From a checkpoint of a small transformer trained on Wikipedia.
Size: 15 layers, width 160, 5 heads of 32, MLP 448 SwiGLU, vocabulary 8192, 6.08M parameters.
Training: a variant of Adam for these matrices, 9278 steps.
Each number is 500 + 50 x the weight over its row's rms, rounded and kept within 0 to 999. Layers, rows and columns count from 0. Numbers have three digits each. The size before them is the row's rms in percent of the matrix's.

# layer 11 attention query, 160x160, rms 0.0433, rows 155-159, columns 0-159
121:465459479453480510478534536452470458506537485452412519517426429582417491502482428454434461487526430508523518421515577493464526533484591566574463405508521594469416505472585474487428600517589576566464552499534628464546459539453459476499490559442547398474512523520564518528444591532417542491498588405492474517565509460475536475433502545505495463452449478505415515581468543435516487515552479525522429474575463401457480523523458504528521464534503512579671423536480527488537511525536510
123:586552508466627449605513573514477501491420507533537450587496470519475501429525450511504559447487461516464470543508469513438557512678482553563478517568475461594620520453525426561510475420564479557463547521449407523476516445448598540479529505496550546489543490465521484506538408502484561519460612407500468518401510443440476561546499562473472480604477538489560475440519543432457541478471542491543410492559441529439496530459521547526533487496470494465493535420458558454586443493564497
141:482549413412555472497399509420482470527524521466547481481534478526495514428471476467538496540445514494489661485433474420427498411615566529476563558474529430571541505535535437476503514501523584539527479445457475500545432537507469464584468535539501540563447487530382436556432452472459503444550493524505476545470616535533444437553429550506562568531586499430554534520474479472473551518511489504467468576472481564411493538483466562398500477412549494543491508550487449518528559335494504
144:487497464509515519471511513432437537480451428463438462546471418567529594501464514436401480515514436516558662560497491533548541435530527519450531528495522523512542467527519507566510503412512525515542472446474581401527463463485474534478516548503593424444501442574533502522386588553454488486517593515597541515510546550426499501602382483481552573573509525405534449480433470502500472491464461565485400554564489436427523442505488493525599419447471522577517507558492468472584570561506496
146:484536529527518584472456508590497482533532461489471516520553475473432561526519535583501419519496573507520393455532495427462496464433470445541469488489495451484468535498459448479488505553418416445531566558502485464443493461606468442503426417507425521590590525629544454448463462461425482548551427516483377466526489472570533464435487460526482529440528557607533529569531560506535484482473485536518591486543484502440545509431460488539597600429485486498450430490448484631478585511390496
# layer 11 attention key, 160x160, rms 0.0405, rows 155-159, columns 0-159
138:494515507443592517505473545519511512536536546549428479513380468578473510470530457475528493500463442493423459473519555568424558562505577521521534476584478533527489441522466516468463526593573563567522566489531634510517408563540480521456446569485542379442511446464484510538485605512426477483513492466481456562518551521480533469472593595505524492446554492467423531579334462455533580616492449522495439476474462507565447426551445463480529401494465495518540442559517536444473545445529452
127:548453551510552488547475577536504541483480414517525448560465527516461545463510505446557515485466547605541465453395586439567538583624532486476432474510465423500540521454462509478468439372431473487497556488514464448472456497533575550470449445630567499557515536539479487472552520468457537529407528439509406469483537507423421530456487579528454515460478568580583422458512453594444521489420431491437498460506562529422489495479477482502472492489505561429447454372578535450473447459534480
140:570514503535495463555483496492473504462463482463473509502512458522517581499491425496421480450466469560457598523436549451462537423557572557478534540502463447527553504478549437480540432453440612502580470519477495522548521541545571489504431529509508552548495420521521412456461467476583430453502511558372548553420610494502458439567391533490505554564574446492584475559545532476417597581438491570555391618449490490402566537527526539514473533424508435457441507477485462539524515450482525
133:485512475461522511500492600409469531498392439505415529467480441497513630460553528531480511502450501562459573442415499469526557527492604457561510494488528465513581443585421466539396506504477623507567525515536509515544434538539535569546548519509606487448536465487514518484442443483447527473593506508511549610579617519440448468519438531451595500566582555423484397564429490497458554503510454491555428534491535511434525438585447496427480462484517531540490501544518448529486445490552470
133:530449575487436476434472433497525422546555578417500553494518457437474424560472542591522423572551448433561438563537474460470437527490501541508587437519478512449498548467458506461410544582495482452491559514453474540470502571450433421596465539536395535493523503489500508449500514472531489442511449465502419476467471553641522480487486437564499529512544483552482593466528589427518500488464513509437546390446431407489467485416538546563505558466501475434556514452494430616565567558463499
# layer 11 attention value, 160x160, rms 0.04, rows 128-159, columns 0-159
102:460402467467526422537568511542462484438504532438565485468492561437503435595523569549513490558513564424574541480406474558426531535577431491468453536469585489505495499551427571534463545500525505522536487503582473569506597495417546361469444524377572504478511508557491424547449569540491463494469515510495521546510549449492470427506486471582386401503517544504445540552414417514510476557417565513569563517586512520581524447479489486546493523505477512474455551567541424495549474440553457
107:494505441514440400554638567452540525543595541550481506503541483540472498559434510477508474586569483500531474493567483442479529509450474508590516454569434587482595567479473512483543539514547504445481497507456474518562414544485441581501599457528468517505595461492540518497540462464530457492491510513494444549587411462530513479428451545433588554525571450522461452432471467622503445468515443459551556441444579484523467496411463393549521553546544570554473466420451503455513512369492557
110:528576442515557449501555508580488539462476433533619464528395532540460537562489421444531457513507462507541531454407469443529488490468438541548484549411477598558493491566547573543494603466516487457575411471495572436561534450575572455494426472500493552533495490540491477493562550517443549448475445475522538460418511529438445506500512559516484469517510584446487547491518511450461473468548569461569488493417447553490486617457518444547396528476441479419562573592512604528541426590490548
111:482541496491501492487508503422459459548469513503529567498456397540606525458503503499428489532464534522520471490463520414499604479467526450432533457479464562545547556495446504481556569499434509578514535520508562495519315433515483456522479513475452608516612543583458443558543532460473486475404502462475551527638514499525526573531451545422438476485596541554575491495393452412482524454461481469521443507541603548514515537411522555508436457534467450467579560523434488472435580536487504
105:494538443445510563543485522435513524499411544436473497485468457385490508534430557406537489478554562577619458433452511541479557542491421437589420453546524412474534562503462368414496568490523438560569416445441534566564502524565535487556511539523528570552362408441497541474430590572537460475501513529479534499510481452469505493520486493525531499459518537482422486486501463468438481482515558499458495408541429503535457454500467497526512493506475468572556526473603482426522553492543621
115:512466499427440499504525406529551407444510553542503461510403528527495427545525597467513506453482562476446536504502508435585492527522511570497396533523515487439456457443446509480529425532684482501482544537452494463534474494526456499446483533533467451537593509472439513513509361580439546545540487560565392513503543435406508497580469587531498479576520510540613558600522411453514470596442616567486562500429504498447511542490515492488543502491536451530442533446545522527467502529520506
113:375551481456412574499391456534552505514480476567519571537637517519449549568553476611491574437477519450516507439546457613427540545510439532393494524444495442537517448494487493439543532502593461519532447562474502439568499531509449511519485480554595482530520522505560529527513464602521506504508488534468336543552533492510487433487416390521541495543454524519467464511485504493509455513482570478584507548488499529474521572569429487401529500480555480546457369496506486536542467583481479
113:557566381508481537553607489355458508496521416563510494541593472491502496542485377423446484558570402422472520578515505503505472505579509504513508507553482540563491413529467476458502537503543536553449492388482483504449554478546406383485471459516596552423477513519461426454571544524506509518449458515516509479446446538512545498556565512508541414493505532524444507527485492440530601474472491550481579456634561429455518475536435511477442560577529523491458533527547491441452526544424442
107:481557530523500481508451466568471487525475479501518502530495595502463469455590521522523526537571456477459413539510534508476493560429454441455526483500507419443521501552569537469570507487539524526432495568553569491560451410494480542582480491478547493616440569512581500502453483453413508421488561608518445470400523572569465382426520417391499535463458511380538440513503567505520603563415444535554513481519421577523418582484466461555506487540458485531460528468549519400524448498572469
111:590501554554487491558550500418517536498631482402555480507391406556527508487560493518521445508554508440555476470513389528478448493518538510416521516541502543473484550436568443454515509493551505584461541611665500512522532581525503518465578446520495504483465490575399453515535501522448483460456571593415535492555437536547477520510534470425579572367484491411490484474457497390548514566507525461492501519520584547455515457516440458532583475503539500463485447432527479498456475508561481
111:530439401476511417454513476531535566616439418434461485552386412533549436539570477557435587484441485496603458517477527556365405508461548507408529516453452448548545526517470454395473444513512477521536455485484547473475604496475563510474515512495575533510484534502540505496470538451575563523451589475443505571546502487540551433466548470560460520396502475555524421545496565486486499470567571428492450453496481465540475475485443447517531484547554481562481492531595593529468601464504528
107:478480616481523578514567460544500475500497471570498452533476479420490558480352472484536495427533525502459571515635587487477530480445484488588467499412569543496468455480552494533552562453496463390499516437429521486492501516466496525553608464578501529499449471448507524558461493537541504572466468404567481474428416546529485563568497621383512508521498479594512431525407588559466478555503458501512445519484458491487397561467576430457428485538543469427556460456470476540480535526517480
117:482502522428405590442609438416481568365475431511466431496548462454409538544433402514556427563520505402507528538518524574465420508537536517572468486426528484389464517539457516499476505481579491462557434552497522406566518503459450532541484476418527564608446496560440500502567447497421496567497532485420624487423498523561507487529537506477479576455542574523531540436534488482519517479521419539494531364509510490485536481535487536504443557466534521445448491447531534472475529541527524
115:518605485499445470544439511663506538385519451558496442459414506437484408488599541578550432458478514545578511461396498453377507577527474592525532480420462512543454606510361525566489502495505517495533490498453567410539507466463467500483524502469571518499486491514535529538488457525554496451380476607480538568460447533533512487449480466477578524506469474509451468554420491519536483476536493527464467511487562508435551601510527514474494494518447539505458407464459481504420512566594529
105:643582476630495515462479495536518354449485489470443473489594478479558563486437510470521604566436475529488539481476471525468512481488509592439550469573490497471496528407482503483460516511518504522465534453478412423505471482501497598502464434516448497467420361595473535484569508510543497483487486445465528420526526506450492444435485635532554509451511591529533504563544531526567585566580457565495540410523485504416465466487577492550440460481398510532526528518495570535495430543502478
114:511397484446591528435463453429455564455627529386492512464406491476442475544574475431532466534468432452411492531569539424557534414475556544498481525541506530541557503504455451505510447523449476465491504606566529496469411530556444533536469515482450545452597536579544466446488444515476449497469527541547390494507565518503478561517566428497474529397601615537527514476447454462448581533473575554512473524497575481472416534483524470502514513510511468534541495525480440504422457560563605
110:508410436477536573527505463577503522541614474473548586489544490560514555471476451465574539436507512588524463518626425464593555553508520550620463518501463532514415568470495505468482489499415534493477547646488480540448509505440480619480501494460443491475498500494459504488481488569478499547429456515515468453471533475550459475504474430471492431457483500557440534470445465519519489484425464538495411572509468555438567388446449537447361536425514440420511461534541446512485592405526455
115:510436409486553440441557545538474490537490533532579503491530411395545511424504574557536458435471432607492537449599526560495525483455485458563561583421523474491519548473512379517549487485499476483369520501485516528490595541457523484469496506432469502500471552558505485505445425457469553559448432588474474469489462479468600429511522477450537593470489484463454568515491496433438641501491535493633503567472469542528569458572510543572441549576531494530543474515476490455400468498560488
107:491507514442502524479584516570437488515563469441486503531514416538505526509574491522531477543487551466361498538531464519628456444454501519528498500440467447528529524548437518495484527525563501328464484471447457491567512538542510444530522501486441530546523488522512523468471491389543528548565377459468511616485376566507570421623415442478542576458468450534451583520448513459543507492493430562525443494516439536457347430444423506557472551555490491507445560472500492501510514516509532
108:442481404547441474497428485560577546530542475604444483466539427504571481524544528509579508405463454598444486479444565513487488527444521509581538499515513479520559529500505409491463420550371547425520622446506549542530473487491516520526489514499545512522499486499546513519462508570552486471537504476542556512491478576618385498535425502549535469469373554497546572496470484455499494537594512505491567515491537482492523477420563526481548491549424451513605516480503421455390535440350539
114:448490406520465586489611521507588482592469453393468481516413460456572472468524390483450400452512531535451476376520463514516559492542458460390461557461518569545484492485461512485514394500504518559501466466593501490562503480413544521521473516532539508571492454524537460479594468455481444537477536472541492507406541596452530555496495451554517512504499519585497475562499540515500498541658529593516452488484534452457341452505504511476445500490473402518574515481470462524546483505588516
108:511548561553503524467463528458543623439508546417461278434460576535577496486527470567476498435506419490484439472502480474452426504605544582521509563501495405525448450519474547506476450520478551475535485533495549452517449484458479518463498556506539527580517551501500535488503464416476522459501487570504509436488483506354585487524564490438495440460510516543524423500508483575574476536599465408456455521480513486512516479574544475565405483418485576462508482417493525539398502492488587
105:510557458473488384498428521458531514406506453445487551431471413402507538492529503597564464505487491528524461477520457499511592525422494545641507560477476470416519516497504424493534546488416554476496519508363490489585493452481478646525595493518556509440486526459535590543510511450468519512401542607481424556493511527561502511474472488482543537460511516510441423445597481501526541499480509469457528510536570479467446374471483557333549536511449514437461541492513561517481523518481474
118:429494407473544530503497591533491519594546491478432596499478615518630483487425468509481446450442585495505479466527507533553355545505540420526481435562479496575589575498529512548518628488510464513600544563449491488423487496475462497435590463493475544496482476495471494508532541430508503486476549513424469506508516547440414476561420462533602506534513494625423524535517479424526463567537466516422478482518507516589471397498499548446487544502456454511487530503445474494527397415455512
118:480507553490421505528528473525579430541483484476490409460609517469498497516622656530458498527487556500585486503414385563463507476438545528479479515508457539498407461527517618482465478463513508424496533518610508534426521394485503388542559412487527525508427555579457473517431522505501439490509558417518500550504496508571422612499457546470476455470482507498482479559548531526455535475577421453451508547514492495465535498515571478538515501516405449536559530520492558476648554519483567
110:484477495442408697481451490536530542416536515570424511498547496569504538473456497526463535446585502456488518481548518512522586542484494528500512417517431521430536519478454515413529485503534458551559458430431506474367531457553504522612509519563458544526513508506548510407491625528482517550552500563524445514389600490566556530486473466497574508468498455422525457544508448539482532513448456578483518483537451448472476485558506490437471534424508582427593473457552550483562449552579424
111:521547508443567456490450504520530452530460622402625572527519522535508449442406440465432412561565526477480498545511531561504475451457617495446511453510522544479551560529560512589536493484496521537446432478474520506604429517459443620483468507456522498493522436463424511514441481521605489441473526463399447499434487529530525460438463569526528434437472434514482502530503571567402437584423410508466469531439545547528556540492504519583496481484474507493449545531464501554595572525490596
113:519500469536505449473437500583536506523558457484452487555474431447576461473443508512503447548540534571466571442458369506448452484491536495551495535492600484521591583427585477437488499498540571513436564466553489543535577544530546606438570454523527532479485466431487450573481558535510493565424501489552523527413460469431417410530526569480494505514507565646428474501541445522516548572522515488445484544438450492493481465435476422559576509397544505520578560418550536468460425483428543
108:482593437486516541495486428499527481522498475510554579484500598492481428545482558543513512559515508420507516460391415604520553548491468433445515568528512478494456494522593497425396507477506502491425513455518485564490459440446476577497491434417561559471599446580483505548458420541554502418502558484477444403579546563556601471383550453472581545480551512457526459519566553468461499642423504452486517455547449458519461527529444544500521442468399456495511541534559548507500476551537536
110:342492578465551486473496494589459490522491557498599499519502486536510440471465490468395499481486410431455467588511493521492505479487575404437554532457605505453528490452451479529505518519491462480529496486489489545581485465491485447519543558522458463539442627512528470563514524623448544521561557536512394461506507466567465431558463458506509531488459443551442530517508410556523417455581529452359433492464520510555451512542600542493495538475387572535481535589544537489556496463426436
109:513549523459496456457438475543521532465496458553454448502524501472603480498464532541626509492450469481544422523461504381480483508542557467510492595547587491552495481471559496530486525461555572509523464553574512485427508573510466525514466504516470508395458483543544400464479556620511460498583438590507499411459466491486427422487590519478488530495483625421566516481555426470503551607569555502479449467419468437477414529533578374442530479449533497541542450516483517558568454500393496
114:519537473509468505428525553470506500480569623505543394484441478505505536483483502491524611475515499544537546490503504522495580398462367606553510464539476609548497492464387498457486400524539461488470505478559493416488452463497460437488568510535541582489442524617503551485446443589538535570496399460539483529445422473508468571471401550440454496396545505475472499479472452525439553444441513481534448458538466494480437521585557481514461547476422485542558512575429428503436479407533515
# layer 11 attention output (transposed), 160x160, rms 0.0818, rows 128-159, columns 0-159
108:428471489420514427532509517537433465453532508454503491400500524458491447602509519462514445451488493426521535500357490573483511511529481549452429572478551505512487472536479559566467565519546479594486503491487513540543566491399580365434476579408517496510522485553434425521445614547517452507542517504551537489485496479540537371471491471594405386459587488532556571532469482525520501524426551509549476518549569518589537507499450513525538604498487486458488631543518479483501514411506487
114:455500471563498437585533552460503493546558565565504503562509477471458521501399472471487501573569499518519515483569548452448500463478464570514536453607392513518548548527474513435535479431555559494494465509416504503561401533536406542513508502541520591568540505449507513554471486389510449509479495508423527563549444428505451474497455552518655533483588484537486452445418481615528401471520430506496465500439464459463466468443454433551591530476605473543403489438449547567471535419470523
113:537583488492529482474577544556446522432490431451547486496358499513475564507476443472515453525504472452566545519428536456536475507513412589489501544426481572582530514557494558573439494421521503425539507496524490476516555487591571394524410464428474581474538540504441538553570572552410535459497456424498532519407521503479463508442520538511476438490521538489465423517552525472433425523546535444544482481366449538489523602466530445490405471473425569478550472561557528535566413559499561
111:502512493433533508511541572427482473539472499491554534546439389548608467409536513508521476548477564553515436441418568440497590562447535494396488408487466578511530555502499508488504447494428436617546554500534545498463279437513524451451505494415474549469578571565482500529556542481512520485352496465487494549615508501505511599486460539497462442482569542518501511548453482441467501391482444468509479483501516537538490504455557475512447481559511495475561550538463508531529513562527490
113:495550443458494598515522498491509555473471527423478431474518445435435443471437524447558497488493608531558487468397494495434572519553468510610360442557523454519478506451536450499442530478528448550550474481443496521553492562443618504609494534529486619487456497420547532449490511528456461504520509485451482503485497448532501489502486545538593425518543549450426543563566492397428446510571545535459511419537488485521464489449439475554497509501548557537491472462629534417513627455502602
123:484435469500459416514519415488512500470518525521468486506525539445453494534506564519448522456486530507514571441526523442594574419549457477482466486502548519498440496445399555454537418559647451451512557579479471496570488484541474455481529569547507430534550468492392459566541417633479563512505456535546371525508520482389505481556481555459490520579488530514622507580501442492492488577444613493500549469429590510430517496491495534405534562502444442492490517408528471532486448575486540
116:407510517488406539529404430601548504447510451549510573594517516472451545560555460617525538450375556499492515438506464568470533556572445508424501581483479450485519486463496524396590511494550476497518419549495487467497520537486447440491562503553601439523545494458570531468544499515532538466478436600513395524556549553562417523481473360518527413512424466502483485536526479512477513504459594478558520505501564497498517515508434458413502485481577433539445383447531512542490494551532472
119:529560445483522576570561465428477548472506451562495446599528458534564515521527389485402446594564413425440504571526524478534545527557560552466455489487539517518548455546504497477422488442511547509474498435435405484452549478452422450511511423465590544514476451494455394425512535503466477488579447506533453467511556517471593527513517523544575386463580518572472476545480483535483582434464483536485550459586506431445493527515426504486496572630532564427547482540509485504524504510442388
111:476493553508490491464443495551484566543468481531532518559412490498453454474582541506488454523488478461527426547481519471498493551493528498470583483503446384463496528539594488518551507421610493529456430575551515551566448502486563504555506544540564474525508518494579466514437506469431489486501536584515467512429550631549498353383502446377538567498539491369511493508531507482453556530449398432575498461432474580459483520519452457475512405496505475577563514541577543434505402571480466
115:564480497544591462585509548399476576532549462469544439479450434507522544488515457500528463513501493526523505451447411499425426516520543562493506475558478519404526569439586462493481510511555514615452555648609484519503520549479460529452474438530549514488523474596437400561516481479471509465475567563401482473530518458514491503476518463417569581402540552444536497504460474501518538523458503483412506561562481600403491404577471451518580522497495517444482366483490457510449415512514509
116:555471317484520390463532490508512581566434501417429467490441441550522462499570492512439586510390502527558469486460446558417420465510544446490493527446546489475498475530478574433457524500502521547508506439537652486514582525413535461492511505475570520466517491434567508511478578487532542549497540491455530517560537467599524451453511547505480493393475448528474396617508529496448481500563561480450497521463441526586444501491462443467501486580550547554468480582556505507460593481503569
112:465485562472490534496551455506522460500479482588533481598462504474510575458360498504538556435539556561556539491643586516462508435509456491589484415424473539494529483491536402537625522464529459351529535459479439516445506504515445536630502504583468552519440475424456540488531487508517557550455452437566550546414459618527463501558521605481553458507466442603473460495460501462546496522527448502523434499529473478443454532502576442452435481494490518460553450449449447495475499522533496
126:498523512404471565467555432442423602441456473509436445494476501481447522516467387512522481563574452448546500518519550636489517471527527530529499459456500508436421516464509576522477432454624498492525467611509485426527499491465485570531486458433552545608427500530375563469540476435438496523534521472433615510428605555486499542521525507469504499500513604511487485497478469520492507524469455605521460378543468489520491532543470521454478578515581554432481474432545532543474450539602444
124:507613509530460442560377469615501524398495500495452494428442454383478467509583512559543416468411497558543528425402439485438505568536468580556556471420451515488422573492430533565460549494467549530487487489436625421565513498518473504533522509543553560540546475500501591543514475489465515435420454531492598574516469522597500475370514463471548480498494514501437507552459474516545478484535476479458466539454498517461529593539524529391478570537450529488498466471490476508459499552572528
108:665509447561454568509508485500445422470489439500443477499513519463603501491476483513489576570491523480509527518508451530482518517504448550386589480569507489473511526393468425554397491554485573461563538410550372448490442526549483638431460439511505490448434454563522519443527491450489471473514543459485546470547435480374450513430483560464582471495517597493513481497558487516580493595500511524528565477520474455400529528485479491521415464542446500553542618518539527515540491493495443
116:534424474471624524507440537440504538521594491436574514431374429504432501440528476434527495550487428448484475448610515493547539476435543516501473504515526526490541451469506477504450469597504474536437509581503498482502386516475494529471490553493490566460591580563544467524512445569527462549453475502599443504486506507438553602587489440454427528476559623480532545478510402484532572514528557445499455478462492510495386550461539458470514591542537451472502540520458482470351444522526565
115:475365452441504607538527496552534529513659482480562579613533497544490573457495451401552443449521477606536575507616451468583575521489500543549491541502507523524441590529481464521506501599436489495521476538475523517509480501422474600496531505427428506513459510508473499532462474535521466592439510549558544463488532492518475507553421427466496527529428539530452494492464482452541472470415465493494442564462484545378558442475461564425423466444496476433469458520486463525484544391549453
124:510364418458538424459541571538477476450525543591570534494467415417520489403510570561459432491516452620463582502613556565500531443442503469542560592437470436471526551504496433524515536435459486516408543492493499546510588526458516488484448544464484547497524576515513529511418430433452542552432492566454500429523440539506567470538506428476561531386476515470434566497494439425429566524501529467584533484493423554505564457530495547568487509540478508522533464530517460489455512505604449
107:501473492410549518468607448544429488462506398483528477618479463526546525461593519524525464537529515538441509502540525516557422452508457498504558457489463514501579567499401504510476524431544443390446509496454508481565468504467467457545567490519472518545476498483539611469467504507572552587527443457437503590448528533423565452530372468450517569451475505587432480540369459555515551529478454517511455487549526545523358412471436514617496553563519476489440525452529546519514448557537547
110:450513400546428486477459450500532526575505508558421490513530387437551526557553539440573486467448499644456513531472562512485549518471529470591556502556513485568484520503506479518456435558321491454493626496501596521462493469466541517539434453497559532447490559465614580525480486562562408460541524415530539489485514499521380482532421495463477445512374615498449577510438508482495514508586520472468500492451495470499499469466541526492533519564412513545534558475472495496468489489431474
118:516549370540509562408567514516564514587493410413501506458422429443583509502537438499421467425521499453468436381551444521545514470601423465405486503469462512516536514472497516530516487496490472481554510481533454567539525495455565516527415500536506548583541447541560466554603473415497452529506540471564508546434524532510539545507463431529481469532487561596527474536434575468475534587645514529453519497460483511484360492539540521417449574471484420526570494457471457482536540469556500
117:488534569569470530415475532451539571486532584459496351405466521536520493438500504533466424434481407442552424503543450509571488467574533502531584546478503454456378452559456541526493503544540558497469487543533638436524482458580550515381536509509537497526493477525544514473510458463490503419460521549549558426493459524408546492496593465438491450493484546518496440517453488526581511534611503473441463480431467494506517497562619516580407472469504560483553495447494546447431498497561588
109:521524529458481462549413453445560477406574485431480551596484504431499463472569507579595428554543522514445468514513443529518559507323573560572511598523473447457411510469476506495614531493432561500537524469415510468601476535468482576501524476544505492412472525476536586536468562442489498502445475564493482502501444473601431535497523487548608541446517583517454466491542496427521492494575465504464547526458404489424426478439531536391568518519513516500440488517508527539446502536544445
122:443461443462473575483479546553525468518558497495498616491522581529596477484478490437436376459404528515464504504466476491530349470516557479528471487549506471548567520496558535584526632488527458504597559495420457506486482551487549471436558484463487490461525457477530478489538520418498456543484562501460455474544536533454463529565410526545628554565508498622454463657483456475477431542575441465424470512528562468509465427462491565508502535489508508543481481423397502541506489422466510
112:427504554509448460530523456522576489538472402516490421340567468479544521498604616488506551458548562517581530463405402598461458489484536529461481542506407536562413470467507562477482462527494553513543507461539496546452440378506520463487507465454521506584415535518453475470432538470561470509544570426505557556509436521535412573456460543443439460454541517427499469495546512517496534512472426523521461563564492485438464516535493512547510500527392490558578545601465586517540448492461563
116:445475503463463640434436390536496498438513500493458531524569507563483514481444496491425568476540496484511518448571481527522546495459472573511488423539418501451456456505458487420526483562511507505535432411467502511424500555527518513640510495624429508546525519531584524460602608469485487511540449551499447560436619479532520507497472465469578518571462457418434503534561479494460590497523464564521519484565461489402497532514477501383471536433560563409598451454562501457443486527503454
114:518510508454529443532446545568550482530478576476641560536458530544464487460466474442462504530513589503538465480550455528516510503491541379519445426541489519458571535518540490591493506538497496463496450463536454480643424449473439662469519507479522487490553510469493513475531475428535531446461562415374482555500452526489518468405502517528517412429524421509469540470581571555430422560462436462492463483493601548556571563491494536539489476489448562423398565483445459490555522524443566
115:528457423508491499472507524533516527501576472516438478631512433403599485524438549489503466559508484570555482468475454538421481455559540485540531480501530510520549486467527464469492544488543541445522602495554480542523599526530483585405425478569488551440540414439448380572483541504514471535503539469527532534419433494453472415511514572453522491513508545626380460454529436438539464571550561479398489522360473514480519463443451516583606509429457528561516534457538502443543479479476523
110:480599467491505506605475461528492491580509460491551565493448556530462494529508565536454472597484511415563513505430470592459519573545418438511482572572425404503482508474570510530460475464442491521517517423525464486499431443428494531436455474462573545433569452554506456500420478486557472441506580493472466447523538529549562443408579440462583515447556530422570491510565555479535536621378564515448512478572476431454452479552431548484552398446450518506497585505549567506512468522484525
114:322504594502485498450483461580474482552490563514559509488490518490556500469474500465492529493462440474481449554501530516459475485522561441450534601481545502512446519387496456551618502560502470440527498482499441552499524410529485438503550554506478491496495616467550443502553473548496554490528553584453375563487516462508427472609492455565445552434474397536493615523568460534467444491561475548390422476460493545596477531508591534534521489507459475435452543535567579476540506454504416
115:463536551503490448467441496533512489459471454524462467455511497441600510527471562500553528590436442473539476525527486438468504595548546498563420513534546487530453445440536517573467543532540598472452493564515449487431540579555497554480436512585498572412550586517536439496562490517505457501549506549511485422460490512410451477502596494488391526538415621430523496493580419451551507576498589435465530451493491501416481496496532373483497499502428579522540402530478536554552388431432475
116:527499491539480578440538522476519523459535589514548412479380402487547566473487501546502572445446491549549622452483507493526581410484396622498516423557424556516471521445393448532422425522516520475532503461501467452525475457535476400540504527525534583512498616584574545483452424494570508538487384514562541552479445511501451585517433538452525431405565494498494529511521423475471564481452490502518486434516465460449485517558528497516464548518506511520544533600473466516470529391515530
# layer 11 MLP gate, 448x160, rms 0.0809, rows 0-4, columns 0-159
107:497543346577531501470522507544516554464426483538519481454463470505502417503524518461471502518463523514455529527490497433594474510566476509475483462442594439434519441461538471402500511623525432511470475481492585492430498524535549491541530412513504475607477472489596485441581391501509535524549494520510476548529438438528548607481564454485465375414541642535458476497569535494453492496545533507525488545502491486547471499378513516374428504433525468428483535504541536484534501598410535
102:524530574476523447440524485514455380506439619574421441489480519531412510581436463455616474477478481500568526530568452542531540465454476561509466466529595495468480446471550521545478519583575426545491438499500511435520443460540451590517474465563431495494477550544513492480448599567565501414509537511548464522553450505512412498481530596474523489492536450397573569495471474561536467525560446551503455562424461481493487486505443481415401492485521433541438586484487522582502462595393542
108:460518570483541482501460372497459491495391587540509511427549484440408530474445492522509480546617479465480440404482483553454495542439525540497555440441569517596505466470644538478434557622600544560495452594558512524435431424518468493558471501496468459557505484550456552545529441607460510476552478422571456475522463535513561449460510531497485452473492564454517449552524459577525545477506478399535480552527485434536482503495451426449403537532483471483499562499456541562485518570535574
104:566536550486468478509470442484425447642424489546551596492455496485453534428520505439547447462552517552509584493485539534495622514508591434475480561469437567479394529417470506515510495595524458529528482565574527499573487502496518525504461449504488431489549444478496473532477470581429459439500511432476455417421496476520512442542511546407478615538546547483551519531548399474424525388560544490422446472472474493570455419480524411494490602507481473586495504437431472555519505535552556
105:411571503403504479462421565629500531496412524544541488546526512528537466433503495472504417509413491509552552507561503507387433526428440452540458410394563564520517520508456531492498458616547492551554509589457608413506506454466483477586481432441479473481508452564479428534465542491461434492505581465491547477511568551533452484473557529498470392539595576565472537555566478463449485494464583504481463474423484540448530479463513571480521421430544481518480471499533487406518505537594527
# layer 11 MLP up, 448x160, rms 0.0757, rows 0-4, columns 0-159
104:516499473491597505429405472524470551459558567477546428517549588430487472498429447453540540541520511419470537564440402570511490562512391476455513548477567541456512601463502533487539557478541550462488441458538499509439584477516525520478458499511517533351454592441467451462473374475426525477559495424451431498506487534493493512592568471504492477589473511444497495501566477526525438530624498509557539467538454491560546474561515503414506611479469505507471544470479614519483580433429447
098:525490555505494476510448481387479437455444539432443517515538361494447416515501573440448502445550410449478526543439515390448515501400511556533505511496519513549469524525467509529544479483575556515479606450553520485431583521451519519492429568512520506465557456488550439559409592483570531494538525448452584463525483484519487569497474483447427414558442490442521583451504545495537503591577466463500534602515519511533494545519485553496510469502409471505502458589572458543639428545585563
099:446518501526548401513558479520491518493504521520456485399526494455451462506508511469429592452466548543527462514480497487446540577514468431558488448449552552417508404549592486514526450443510476513433462526480511499529412582512529471574491410483555517431468501617432546487503503620468497489444527575436506418438521484512545566545507411541472586587447564458558510494492512527517610466444576575450545557521510535587472471576513495459406432567499496495546490560477428419573420585443489
100:507493475473510521566511597508483564461528486430483538509500508473388454485460490555454493562508417487530469528597434486484518448469484559504561524411573473498574600579445583495467509451487529537489591555520512456537605467436464410554458430423448458455464430522468515512520487487502563460611490593549455487507539477455520539488441524472475561417557492494473459568517571526597455538413539517565545458467546503508488487493517507546494522532500577565468459547362418585378475504513387
105:522497427523542499523496436503423587507469511426480515490563487457475582498478532550489514525499517595460559429422496425486463483471577547606570586498527520409460504496464463394507553546439590546464549489517497570485549481507457446447588604501491451529477560488498416532556505498554526440437542510466675513542530495396422500457513526513330519486529521482388505519515505560394558476507513484529529387483531490518496549526412480453502591462527474475525492561495475522495502545472523
# layer 11 MLP down (transposed), 448x160, rms 0.0698, rows 0-3, columns 0-159
103:546548514464553391518459561462497608526491474518472492611585442440526528450511463543488491555510384466457467548524496498444484407463526522479515579484467483548444550511486584531597502547518598499538482398534611502486546489474555549551542514460424341497491448516532477451473445437532526404484457524594508485454443585455520572485514491457437586455559488517515516527511529472446537519509429474502486396509604435477524472544518471494457569520477498492509513491437567456646445467541514
101:458480551490633472503476506491519458429540569444513505426553473540544472435504546454484556482569458462441497490453478543507458484453543482520391550556515497458525504535519491467593564505581517492468448461499276505516480434541497485542512504510417599564516489507465548456550512508486528434498471529525568527471486517515513495499409559454586500461418514530495577567524375478493511519605433503472478442484463517582479511507468542453487516545499575401437390454561414539609565464500525
104:456495420467558542516481543555562505472539485462479433616550610468570491532516542467446496436460575482491559545620406548523479400507454581516504490505451503462476615431511446517514506519454590460475463512471678574532548524550508461557513596476465472439474439466557435514512575439494505476477476552377443475455461491470590470494478475488502554523477471586536434456491474511412491515515428436462441551461486567498508480541507540435542520579529552458438537404535488439557474496498488
100:413531623554572425497534418502435465548510562497571574503494462503540444406520501530452441440591488513491479489480514519418536542467546538462506533541434526501588636480530513419450447391351472443469526495511410504499409547501505457571440509389516416485502501477521506554510521543452521590534545509483536511555478500496458524511481464552538591561416518470444452495577524533560525566480498490517514513452514402489517458445444463450629504501455507552478477468478576451553539574491527